python train.py --positions="learned" --init_mimetic=0.7 --lr=0.00263
Each number is 500 + 50 x the weight over its row's rms, rounded and kept within 0 to 999. Layers, rows and columns count from 0. Numbers have three digits each. The size before them is the row's rms in percent of the matrix's.

# layer 5 attention output, 192x192, rms 0.11, rows 132-191, columns 0-191
107:489471479444457509469525493495497460535529429494496480517500551529484552526552555525524501461556427523459464409510403498423414485461454465482616522531574494516486530546474418515463539495476456549522417563547555470515499486518551550447539399549526486443474467517451483518450497481476585467629474491574569547479469501492457498550557499422476589465560415544509421509509547545440491512488423518494541548494524485466519571481454531490531387515451509535450391565515398530537546541502529451532703412457409569504523570467360492556513591519563508449562563547563499540446553479494416499
094:530496452510415496530457561442486451449578527514522512501522509519494473453516419487480497454512468500490488564497531556362463515481476510483468490499470521485475470490496486538491486484543478474468429447367471570530481523493555435436537409521467508489482593501526463450533523592487529498547537453523479523502509480514524481522496571461494506511408485504453491525477555534551477510467499446451614568588517493501511455432385485383571498485566481546465490543522612454479501472554526447506609571577609460459591478591520627606509516451478450397551422616524468421439475462493332408
106:478560505500509505520541494496501492533471532542467473569578519469501546513444477467477569500536451560469488467444539504541526547515511472490487491524567431461508476483477519450549499463468474548507613546440429468422564451523475449516468468551546525420504603534527530569551523464467654484540442502567439543526462449553464535513523441498501552441491487474586503486540535503511529484491502465476505577514505569516507550486550445511508505491476581569430468525470447486459553544442505474413485421520452338597421504488488660600602477396462513631501361541511525579466480428440361473
091:462470389510439553551489575502403589511526452505499524496522470443516467512474533587479437464478491480487475590493499523469527533566458550540540447547445480472524474527534391573556443453522451587416471462516480374479511430470445576502456513528534595547556485513450466510502463552442512473450530557597537488537476515569442495497605507507530533505531479491551550388530473461531615443470496554488474433476527518487477507554448527557519465539482544448481504484497403497548465493458491517533482619343462560491500550595524450449558573454500455406567509490459526477406358476496578597
091:509551515484513581459456585491535526480469527522481555495582506505509465500503519489469546507490583512590518527446497438512563517444495414486463520439508496485566469417497462424407467545551522489461457448496480500545390520535519497501524518408493510515499416471536599452523468524518521477529558521474471490558521458557449547523553452504521574559517524566395510478551505590485515495534513405582495485619444530549507477516575599517499583503558429492524537470502605508466536361498526396457597454495423577525591609559492477512486455574461487521448535652579409432528535430589459539
106:466456495478461566532369480513454519539559530478469616466474489505568492493434506482521467457508551471575467495437485491589627499484563431515561491495537471414458452391511549425484527475516542507565422521541488582512473517566494436577602492506474458536578457425535517467536493487600529490500499495467509526479584379403496467444369429472445436515501494505447564585507514534480488539536428457463498464497492447485515431570498478488545504592471477532529565467534604515531434512427588477576554573471444444513454544406458441560498533526474543496473566572449417483598446468472490432
106:457493450528442567476457488524465496523557475468448437460481561505551498518559472470473607519515561498601516387448455488508511529533505519467447527461545471580501501544463535531488492462581550445551485493482518577638463493517428495427565475547494598530526590476376473430414556651460509528551521443589476500510474508547497475528509481518513580553483489447434479545499513448467481449513489439555493452457516434467499525531509602492460454479500457470578594478525542541509512565572499464437494509528424458434477351452521480558484488409485383590515498542623454546473438381467498485
089:532553488549527465419519439506500453577483458541551464477591529437465483460535379572399479509501483502476501484487488570428480529502494502483493530486540528510452516464443565517560491486485550519561483461531435597374542524459471500540496372451542545428540536563450537528562488442427557443448400568531437479479417441505469523420465520472408536459548446449519466467453486452515547530474495505432480608573471584506460487467540540507669534434439562569459490559411503398474466534468555537388508535455528473529561521482520605477485535539547446501560513423465528467474420523575504559
086:467496602530535526431499425544497541504445490486508553463519562456470468454460481553432510476535611481558588438572490499491506503477581472494450504474593453467556414553455526520515466463523444507441514422505411506466492515455532520485460592541469412576373584516447548487535494451535458486503485485493544505469522430463472493448443486511440478517510517456477531543391497424514517519483535551422485522522480495551500525515498448468432502467638600542523511566533486492466438482555489511535350640511558503509457477508507347607609406438487498437545448497513523377505444570511501508
089:478567477541498468523520478568492489436574615466577503554469507458433502479536568515561464477475517466558545490529420519548572440540558488445467520474473550450502476460455591500485545527546527442510501475447544514474563377545505459596477563492502485524460583519630415492512488603496492631432511484470520524477504485422543500514526496515458433518460505455527527589469515515493448553489517461485487411491550508472551501476484436541528563509591498424491480468470419454500477510477495514446480603482492702447460468474515525416504409404439580482593477608385562481419532441502483511
084:478520462512490467525496477477468472512459513541472454563496543518512518485433531506473532484520490421585484523454475472545478491554481420425514554445480533532506582492531513492421483473476597487524557592564495464528449401555462498499561457475469493499523451372483532596516528399458567491356446533428445468498522475551477500490535461552466592531409465506483477472521503449541524504434528477422485524514457465538468614487502506429501461485584541646550596549442437580473513617436492585483525504460480470440506547414455551444525556493515604568522595461484526371529373584527486525
095:554513491580542492530542466482542466434479547513503499564510524536498515526489465433537566437467464500487487462505515557484534565504520456527454519474538555503487501461480593531549498501555560560511458408604500513441510539385492543567488508509521561475539630451509508464507585522487460506457518551550417477478463440539447465464457467496491497419389422435505496557436400421488567472546447534497494462431532538519472579581465516599561443528509524590395450456557516566507478567511478505488529613519572458504479497607606550379455450494561403538418435559612519472489413459490594483
106:500518486525528469468453515464495522439571538508485555474522434485532544530512505429501456539508475479560572544486478550500493471546514458475504459490481474567476514505537508517470571489584570594425493480370466488515522503526444562561487485458569497573499501527466440400527549468511448401509550464503514449472459520568431509565517506502444510539536526532517483470523524507419481463507455551572478542513461520451503495488401392514562478485448571450481561535496453468529536482542635468471483460487541390477402564467466388617474491694428512458576577380540604455414459388559552533
098:608467449480468563566409571500496506559610527546556534421524433529501575455469462438491514441429563517539519521464436609457529488508494460409478487537552462551547552492465459465498535574488531474488529552492443578487574490512480367547589499468443440493541457501496574507528450510533493475516543452517524485482490496475494567549518475517482535487496516506454546583529483577544451488525574619567510495530500596459498469498528443507436506438474491540529523489384507537530427524594512396560542486510586374487449510573427656441502473432524490554433535485570471567568559441460555431
103:460544504440443516432400510526451538439508480515481516523481470506469467394485492436501469501553489525541487491466511495425462457566474491420523477482521518532535413473406574450479524441437504439477456466569502571651493528650508502449495519413447464590484505523483508552514575541535481441535496501522488523447536490434516434558508564451476540456448517421477535626490556545596515527490549500545552556591482419565529407544443462449453526475478531380524498523492548550479394453558470433537462504522489464478528635422487587482608511529556541466488476583497487462455421553403511534
110:526572512497483542451514503504549519563471500475464499531509500494554488522517452453535520527508481421447447481497520481481517615389451504494414514488493512428515465558515542589505496479487447480499465475440468510496501497430384517443444479534548507437448445422480495464542519544362509567609540536588446543484477509502439488504592467504555540428510481534470464439489540552424539420535422527514553467564477477429519492546550458472512444457446559488452436513570510509454496625499478492456581534466482487487485450563663469601547540549430514613578588610484450473416472480573458356
095:572528516496509459521580426546531492481469564495443522492483471496458472555489470464516525440481527548508546487499452504524443507475530469429573502555487501498452495539491548490529510406513502496509573554460479444474552519504490488557471482533472509519507591463541383557550402505514501527432433541473506500486468504488468498489489487404512441568476539531564475587468484524462493553481523513502427492509521544381532508563492462548542407539399617490399498472528386537552476531489524479432463538501574589506447590609474408497612425475550468446529508697508572382401463433489457629
112:502583504416540548499498498526521536519505505558465508577546493471489568467444531504488471464558550398574513497522419485558459460448504523399478534558471445571467481457495449530389457398534510537470490527457476604483452510490417399565558504522522428526441495449491445540439483453574531432451459488511500533472571438472510472494443449445499521571436484460487469559513482565520518533493503518497554460588491563505545576470553444479445510464584448511439476426498492566529524429535495478435432450483418467553440484582632474602494563506514610547561629510531612399558522445402488464
096:489567535542463501504565413548536558498466464466512454475544468545402516468485554533487509426524483496455489446433486456465451561458489503504435533496559481482531509487407534558509431465436417548552477511583539479490466583447528576536616491501499507531478437515547535506542448389526488432478420538518487532532459520493486530450570527541492504491526439472460478563517424492590463534532540526540463434494414548441414599552518503428548525526456506478516478455479446436519477538439534413426618404395485509587546434369549504540473537453580465512628505503443561470446526563407630548
108:527507563506539476470543445561549466503437425526505459447539516547454479522462465495501420431497529422538516529537437495508523503484513518470531484577504532505492492503523468528500557473552573478514538535458517456603498526431507550433507497511612576473459480532447548468495539441560496454566426479533469520494425509496494528450517507516474510570579462550458592499496548501563587490447463579419492518465558541510464459474468541453517520511346420485520484480458488567502441376517482440611519477298498558404521458497449452452442473596468506560600356566562599523550480443473472586
104:541602522557564444523451477477438474574524537462521528493486522516500424437519495515489483589516521434445560553541522510489453485499470549445489536525445492534450563391494536521503507477516532498526451466445440449432519495556515583462447496604447460481505446508505499482490497453583375455444455573427515580508529503446563537518434475505465398575493544528506469532504477523467469543463568544509653486446493501439554459511538542513492451505503485494417476487559553415581418403527519468422487433459415470616485601455518559514559504452504480551423604525614543430448370433442551504
113:462468495490542470497538495500554487439451505593448534492488519471545467559474555494490491450513522580459443492467566496471485477442442471618532439483498534461430445443536548428530464519458520476556434505556538421552468463535514616519460484575473588508421515409550504502432486443422519511489589560480447476505411427506471489467481506512539501436500505538495416418475513406476542437517503506493510550529465476491525459503375507491473422523487500517483490428525491556505448484450545469383639495454444655405523553524594461430510565493442385506567409526546394515513593491518551405
088:528590481507532439419569535535500553507509482484443489525519482572448484512512516498534478529573523552508563536471469494513571492486579473525600491555535469426491453432467449503468473470530526438433489448500488479538534489442533468573461510486465518406509531485545527514480578532546417504504477531520491480458452522429486465510474453522476512519461471484535518607450481506446532517493510511553482512507534506474496622578431440513426523522487650538506498498451495460490591491589573526584503532520558619477386448468573637459376404602590543566521362552529621419540435520462525582
137:501488466545507537491481527540431523474522502507469473549475512435507508515466517542485537503501471492529508574513516529524497515514537494552530507511539447523487486498496516469508508509492491436481483414455462490418456482480478558487494495554464493414542509510486412486516532538566441518557507513527482413529503552536533544490513469429524497452499467514491528513506499527529569484523456510471505450542570448496540449567522441436461453479505579464439462494553519464519516633533474577566487534487536490683484407532517387390394342492523447635396427594571565503536389414258540460
108:547554465538433504400458476526436495576530498466521473519538535470406484436600494571408477583501545430543530536472516494441462489501483472563499500438521537537565490484403437534398432471467511495444435518604481556531481532514472399443525507512472508492393511544423569494489530559507522401471512545495506466498530494456423543498533431488460585549510582521538576500507413548443518525507470529459502386520474516445517510562496566538529474532527491522506542538472526526508487468476505394591651482450549469400574520428405577465458490533644485489553510455597590577459460483455544493
088:548432436461524567484450550476544532422519500461526516506519553533574522455572464508541462511522451473493485456586589534431511440503481433456530534448546495518536513430342451490533519476500433500546551556518476465499572482507551481433524553475463493584501514513520566476519582461443510479446513570567472425537448515484491498494482551557541536577523432420506537432459499398550522503467530464503478516482528465483544547518493571415484469481518567538504456523479536439482519513558457564457383463488479375533422526376388505457493451522667417564524483507534397547432432501580518641
100:523427541436512580515456596472518443486456501527493533436528453497543529476498488432433458471477555409548520478450447416495495478514468478474555528466529556459476551478523482473507517507502535593560493631508464485568495566491519558563498438568605503469518530440602529490463575460523449426506584497423577413418537478489580451531437485499480496619507514586469513554449478535528453569502491518478424500479491502544436496485448507531515507496515517549401484483492545436530456509544505516504570472395496551461513470504393539442416569444475406378509449550471564480571349502591627509
094:486398553475519488467510504493481389485541443454549500492479500531491474473497475446420483519486472459518495596502473540527584516513434509483484518437478549499478492498532486440509522581484534457530504482436556502603467527436633432452449523460455545456492588564432501525545467569440421438530543511489456491468457558470530562485446515492447546488483494501519499609546501482537495515514488570454432519480532480469458513430508531473527533453483506511448478501403470479493476542485451337461520525506512657373405562591439596626599503589587484552495475599554472435442535384445540510
112:509495505526522500532491485475496517542518483520516558464542535413563478499498455576505487507527511425463573403600495570465548490518462492480468536507549436528459460456432454519541430436541439532530467485514400433443501489545469476507633404499483574551505554516392490516555492564557485472401486543580520508548472482490517527464545502503471467514468453481470512490508467474522518516469483431480505484533545506466542435538551471481521596455494509491491511527535559415554515552442511441466534486650488641349513468499535515520310609569431469441468520404561503462420414563413587492
099:468474521547465525513525433545483454527541501450464459427508521562506460475475554532476502583471522529383491507431579444424451514487556514494429528550518469504479517546545588603493495541469479475496564500492551497466501491446559491500504571559467506533518428512469480493507478502555484473568439513441547499478528470371546548565357439453487415493550586570480437554523439570511472545566492473502503574501481465462532515484535513467553569467448471468414499642429534484519500513493470345453501587525443576527558457446516447525519444421633568591432551466428404406530534508461589534
119:501509586515448511492518481545510498537529466442476522480493491505532506576518512504450534576442507386494515528556486539497501534525533519486549516506432444471524563520501499465505441465566481435506575544479429525510477459393498575592498424580581471481473488484536489470543542462520508594501414459539536558516506505572466511480542421484564529522549481560475513459488492527478482404425515579552510584461519529533493611479486521558512523526527569534415525488446459549463483505608534576478338426450498564473493660567439475493434573427651612489581444426451446461483389551477527519
104:484474505538468510504426532486459516497517536436483540526506446551482510472508475491467524511484343558474475519457547444374544457502479438431451471471498483480517543520439555411585480585377519571476454422553508439500405453617505431497466536451462506556467538593498514487510540625488485542503493574509481465474519562516529541499494611589543460500515475430505465519466518387498430501457480533474523581479564527556557427511544542463498524500515453605557509501435489536536444514530479485490500481364547579548589507457500524374549397534548583431553436461486578452446468434524515562
111:485490524493567525488526519547499490459517545546449482472431496519557494458438588505573496508515504374469519494504535424537506479466477555487386500439495504461460480522549608568465518548478483544469476629424518461584463439545466532458419500529528429539495541483429488540392483479495499487507483538499444550490487529427559441513486550531551516533457526515465482516497585464548484462482422524557508538525491488493500516457472430540557470412440539491344409506488463493513481509557492484530569357556437486463481512456646561511521381550551632565491462473619537425565514521472450369
102:501508539511483535431529487519521506480566490531491454499495481448529484549489508511499566512547447522525517482488476504487464523530439477485513488483471534493535495531535524497462511484523536515539471600467435518457483580456616386395505364442473565493501542493474510483608537565430512544491488460502517547567468538581515553504545478565559513485502464481526507470518519536556475438424455395579436500591506526502468478456538506517599528515553552421425520527552523455451593528491502538596526392618695514563554432519414582608521488410436440445457566551539500510424557542602497588
096:408540480443486533494537509514494542484458447527470461434518497472438481506411495540428433482505546549482541539472450513612548423515627464562562526520491539448536485564533368476572543492475530418506513529530494539514444527460522494484532459468468590502535409579429459584512417517547524489545433497518505522458469473517539564482566433478515475574585500499517490466506501474547532499487550474498511453520577448545537529511508487497551548507476511457561534524458452493488563426427535523423532476484455445566640471597501431493388572458631389430526581407603455450402534471608522500
109:485486500530531542447596489507480508477537506596456516516517515509494505540500561474481458514509581353551505553500535497576528524544515504499539476490503568420480479509523493468509525484534483516558479482528437446516453416488504451492446412500520477496538449524528595520541543459552469489513578513558442508508437549522457507481595446534537568538482446528465615443502552475568537431470383493528547503537546511440491523476493471493554507547492443498456482519412493480523521491454471369490488510509575472414536554496384585437609535434511378647497587509430374488415451537471686501
094:538504455475474490535519471544497521467383407525466493498496485525438490528474459522527534524443462490488517497543494530554464497480512567441472503533443483502564450538536449640475482469519417462555589512525540431555476488422412542456459559527466511468556425452430436566537456437445513514622475497513464519539456516431503519548575525492610549529552552484472569465512514528480540458541500486486499449485527456472443543475476470531404485532431432460523521464540498508507547452449374489376467533546495591501483450541630542472578400473556652576507599502619427485438614504486495442
101:447546514512556415511546587474549470455462514507524427555449489570537529487469512530547485477511389523502426498491528512455425466551518484509435593442426529497571612512415578549446486538425566498436541486473560450554505535507497544490507570537552424500474383523484445593484527458491519436507512446460504463452512510473556478509482520542517521510519549418502473555465449463525504504505521443521566482440623577541512376451523497515502513550552482460511570482556405500582511449506491474536343492556454433467357571607511491538494456495485530433547495527574476452480361531422568556
103:543413526521583511548513529546539538520482502546519445522490499563558473503521433560534432525494489514485521470561476480575543494513542541488506469476444461439500553541598399494576528519515513431591511480558470450499464504434527460498499431544520510459463479488465466420560470597382500535453520499482522500460569424479531501488445470489520448574538498534495493525461464490456525511451550482500525479495583528524538439489562573508470491522481513527515562523497564539509475478501498514440404545392459564605535595638406517465532573537518440513481530481519411608497475288693575531
095:560535427389396458523505508408522530529460538503537456520433520435502496476553393523552484516499421507545530419546443529504527532529484608499592474484482509471480505554437399512524595450550425553566472502579509556485503556464514535581567498515531491525487609545545491527609535520483511492482507507477518482437614474434512480520521507485525531453440520497522576541468449483508470546470464456484491515492517454542432509530439443495513545537456520571569559471532527515377489518387523460485412422460473513476495596649478525416382443542487571503493544497425545511351556445425510514
102:505515493496532459531521506541536528529461465492480515465499519477460457462500471550556398409610430526556483550484540447448381478443442473498497545496460519480498572497470538514479503461451486479523560501521436387511531481468465516575458510484445476475522434524449445451415508567516550384528482485539468475492529457518490458502519571557513506504546528442499471503446448453417520514421560463570442474483547518511474535587444412454433515529546503400551512561464497509591508420586493531431428488435558538471458709577524524361532516523639584515472538480446520564597511449549493581
092:443452512534509578494490649563502466495514492514504548555487498415477536502489505443458539506519448494472527537496564530477567542498463413550459457459501495523535514399517539418455462486466564460568473382441503405571471466559559454602479485542414519510539501496482504460566530582497559455547578428558480419508445462494475561614604469476533539392484580535545490496538477497488504473490486429537484502599477467458549514463498425446466551488495485459453534557440521489528524559499489568402504545510421550501569425479480578478519524461589502442412436382500476589477348449533494568
087:488509474490522529572440546460508540490473581493537562593508488459508481405513492443453436570478480500497438552518548475507468573511441501495496496523425526473511475438537486568502480462560487522373511480435518433515429494499499528457481524509521496517491473510539508463472516478520405488544534467473490414526504444561399475508562530452533487484471529560536525519490489539485499561525442614503437479512535513492494513535507445513416468472470510552542422455547448542408393564513449452565529620652501392491534390565306492581593482498578440439481552498606538480478596478431454600
094:489463489458552533490454464468493457518482456447449468468512534464514457503564435452536449552490479398526457562519516492544514489492486518456459458460520535515488462525568469491486534549523619544532456520515515445441438480545489558525492507536399545598451574514387542515526498472447481531573539543466444519510536483539454531437493476547521547582489510526487497447495519487467491455461418574501376518470490440456505444530560475592483495433390480518464454537464546450457463511472442532580511553393535555558527436504482419561566533460576464320605375540462443460453549535556653381
095:457504424470439487580456551485475561507528507476489504515507465486485553437491499468493532488485457643506459542387525477467505586490499470547509535512524461510526477529513539477512451496442504539404495540537430430513452486474421478586430554515504633469545543573454585548549446542484446555531491474544436509547460571602442558495579483525543503490505474487510422493513483464499567532459542544562516526538503484492523461508532471526499536535440548457444496549498454520569447560426487550582530465498650529570646402546563417406478376429521362504463556458450473584456549494532573446
136:467492472461497512534500487486525529501473483567495502446513507464485511509512490522523457463482476500504517483441493526545428501504479521537463502473500541500485519542485467518544535526503527513474462528506424507429518481522533518533441511482556427416538459463496509393456557466564491455496546493526569438464491482472539406531506552497442481472479397500547417496478509490497460527467527479545510506521479518574464487453507557529561564540538453506513519579471527512480498462477496542583516488498637563549354608517464441477393592638537547623592537560523670664517253558500480461
098:499508443455516503489541515448523470512584586481502518452518519522476489443544524450505453466485571473550497477519436482495455477476561497474554400524626557468388428499512488461472492394556462541531488471506517504555392483554507481531441501457565397518453531554542523510529528575636435503413479587531449487471516467488494433499445496410503466458425587498544404478474488478546567539487464498612516560446575491534465520521525441553394514509512484444471484532422541487503458403560480489520477474490482413461524605424534477448561482693461511493618474539498491446446504470454462399
137:536482433414501523497463509467510527489484480588469465502500465520541480511512571470516505495468523488505539526525413545463554514494517562447530428504513471554441524449530530580480490507572503458593511493573537418529479508504514506491554536460485519454471520430539656500447485360485516451509503531480408535493513522514475501504481518474524564495486463499384541506480489496574583447524570473517465534435493484549455528458488527522518531477401419549534559429450466527483457451437501538538549704474529582490536454550571512462445436577492569623586365618530397412521435598441493476
107:593546528530501480511520453537545474498508548520531582470480513536520523552552501544434427463546495454490548486477487517430510446483537442447499435469519481501490550452454496436528543517465523479470474463472450527502550413528481485614594455455522558536459424435581500447570467551612621558430514500495427478474538477511513545488484370577490564526471436491524481474483464467521518468521529482465539592481598476508466452511526517482528562515414471541509597510460540490510471449457540602515491444484660406460493547545607500466562465401472380525584496531465506515511468480319403440
103:417508450496515529535452556436495415506550472504444513486531481547568552423437522457490525498539385528468450536494533492538453465522476430576377486434441530512556512472501519512431490558427573539464505485522593547575464591450524460438513489489497662396499503486499405538452472560451495393603537521525493409469497530547529473546508509496541553529493544519519448529524523504500480476503544509518516486492466456519494543493461554495475464450462605445393509490551462433576575567566506463496484508456501564456480436511460479547427611522392375595528513480420601545544605462535487555
092:473544525489467527398526495509493520534592555493573453571530434446453459486542537523497518561540430512509491537564460551481487504491423554445511445488449578539488557495486536519432581540472564465470534513435450549491526584488497451389421471394437516500521520516528413445423650526477534454550546449417508456477538549529533448523455511498428508478426525546487491499505501552470485445497530510599532456520456506442531488479581505521442563473506459461520529489467494559460554402506494469450522552408558470479447488496598599508585512618348481507561471525425609476541418466441371459
099:506463540489502420464476438491542493553504462506456529484492513560435436494452468547514518495461523535505460540489480522505409516546584543559510570575549507537454506431606514490484415447503554529468524524436521515493566509509512468467547473533566492444561449464553532509514485528465431523458449462495508539508501574497513449424411524502471434514453465445509452469509621509470450435523474586486484562490485491492521562518511567474456477514472558507574420511521491537512479537534577535520576527532419486397440558547526591524371633473371470445400530473551319537533464522513694429
106:479451372380498537507443572367494534501563509545502541505484445532515532520476497509495430529453468487515465526502555586454453447553545553459592500576473465507517509475524518430536524484386548604553472555566473452433571538524406533497494500484587529589524426460569603466555394444475548478443422535509501520498558511522549420466412542482568435544438501428568478536465544432525532497437529511518446442450499500534441432497554496509514582512362496455558559464491445505540395428428536521542458473458513513496500521572494414520502548515374528503491562462470497531538535503518551562
098:508551501469517540525361512488537544542495506457460568513522484543556476511579430478486412566458622512519529576486481529616647507520528517554476493512495473464499479458435556501486506519515508350454417565507529563477424476465446503448449521527489521452553445524408427441531497538626490446521462439489450500418542492444554477535482396532495479530541492544457576537476456556467429506564512534539391555464555488467528552477474655524488474540451581547371565529560500540491522473555512592590506457453501485550498534485513458506545531471452508385472483447487583544485484502525459523
104:529553452434487474441477444504500493527476433505479444445543505492480552428504480507432479476535454490561490520442418473471445479461495472452546492477548534491511500450533463501426436531497546483518566571571519491556449560465482419608448460453577556502575565589461476572516563528484443502464410583508488443464501487581507504490476528490464523505515526452558467477508470514531541487471488541546418514530513527516468504535476481474515522460466479454560442478453449578499489428480522590523406549311491614483476531579573625410546451589371484467526500427660579545501539502500630458
097:486439421496459532472472577464444508465518532536449485552521483508491515527477559450564498496533499553542544496492432468534480466512494528537543479438544530502458464535540526391485471497512556523518555501533547486508433447607496484508520476601474421491487486595508481468445562510500540567537539419499545405501507504530478550522559444487508572448503473506566489538535462576465488456513466484430531483516495482540480502543446526462471458486533550570594432482430514580451451542453493330428469442532436552504491617441594557461437598385536621552492626426451505487500352596376514484
096:580523480472492476438494375544503479431458486518508504505488528551489531537551483535480487440487495470429466452503519525470464461493489449465559542499531475442448626486471541489555510461425502398509511530632446559508496514562462447557473454488453559575540484492563490535647501527438471535452444556497449510480520548454568468531501464508501489539540489491513550462495478516452527558524471503545407415518503521482541434557465557525489515551494419507547480497488482611447506505472446573515450484492514419434414467450592444525519523677654472400520542506425490419339493551605536468
092:515498443482449531526455570523451553532545490527472482489467468425472484521528531494446530585477545505513495549507515447494510548525560458497569504581483500534465505512513451461494462456518483455525529447439426444541487399494502672551463414563487515497478570469556541488442516501513405538383346490521482555529532430488477486391517447456519540487471481499517569517505443478557573460431470560531461540504535503500551497537511530608464498527547507461444423484504482568470490564556475632491542594515510619550575606494480428387449499463473458462430449431359497451538549532443447595
094:512493461535473487559498620452510486507580536504495525494556545455480515524462525486527616544509512391517502507481558542635551467546476494476443497496441558565475446462484459455454500526485570508533548512476530441422479543587612556515568551499542459406464571520476555562528471503474469484484548499465510569531497445472476526522460433491534462512392500514572558455567438525547388511486433531432586476476519561489502511506466480481522487406491472578428466506467535432558494528534475637499481463636468533505413525445351515428469495537346551513494510521587517539525556601553509538
096:499436550534555540496449524532473475492493462467468600507548483509534542525472548472468478434496494512578541495482504483480428455491492427487483469469572456500431523411485588450465458396596555417464514453416498494505463485552499508497539505530359473460402442516516487480446488485574486534605594443540527417496487486526486553536535462507480448446535479530416450521466501557518449423519513485527519541547499493572513392541482578485497512577520478467462457578509521559487507455518469431465413457557445391562586572540568404502532503484630423586552566559459475486501501580385487350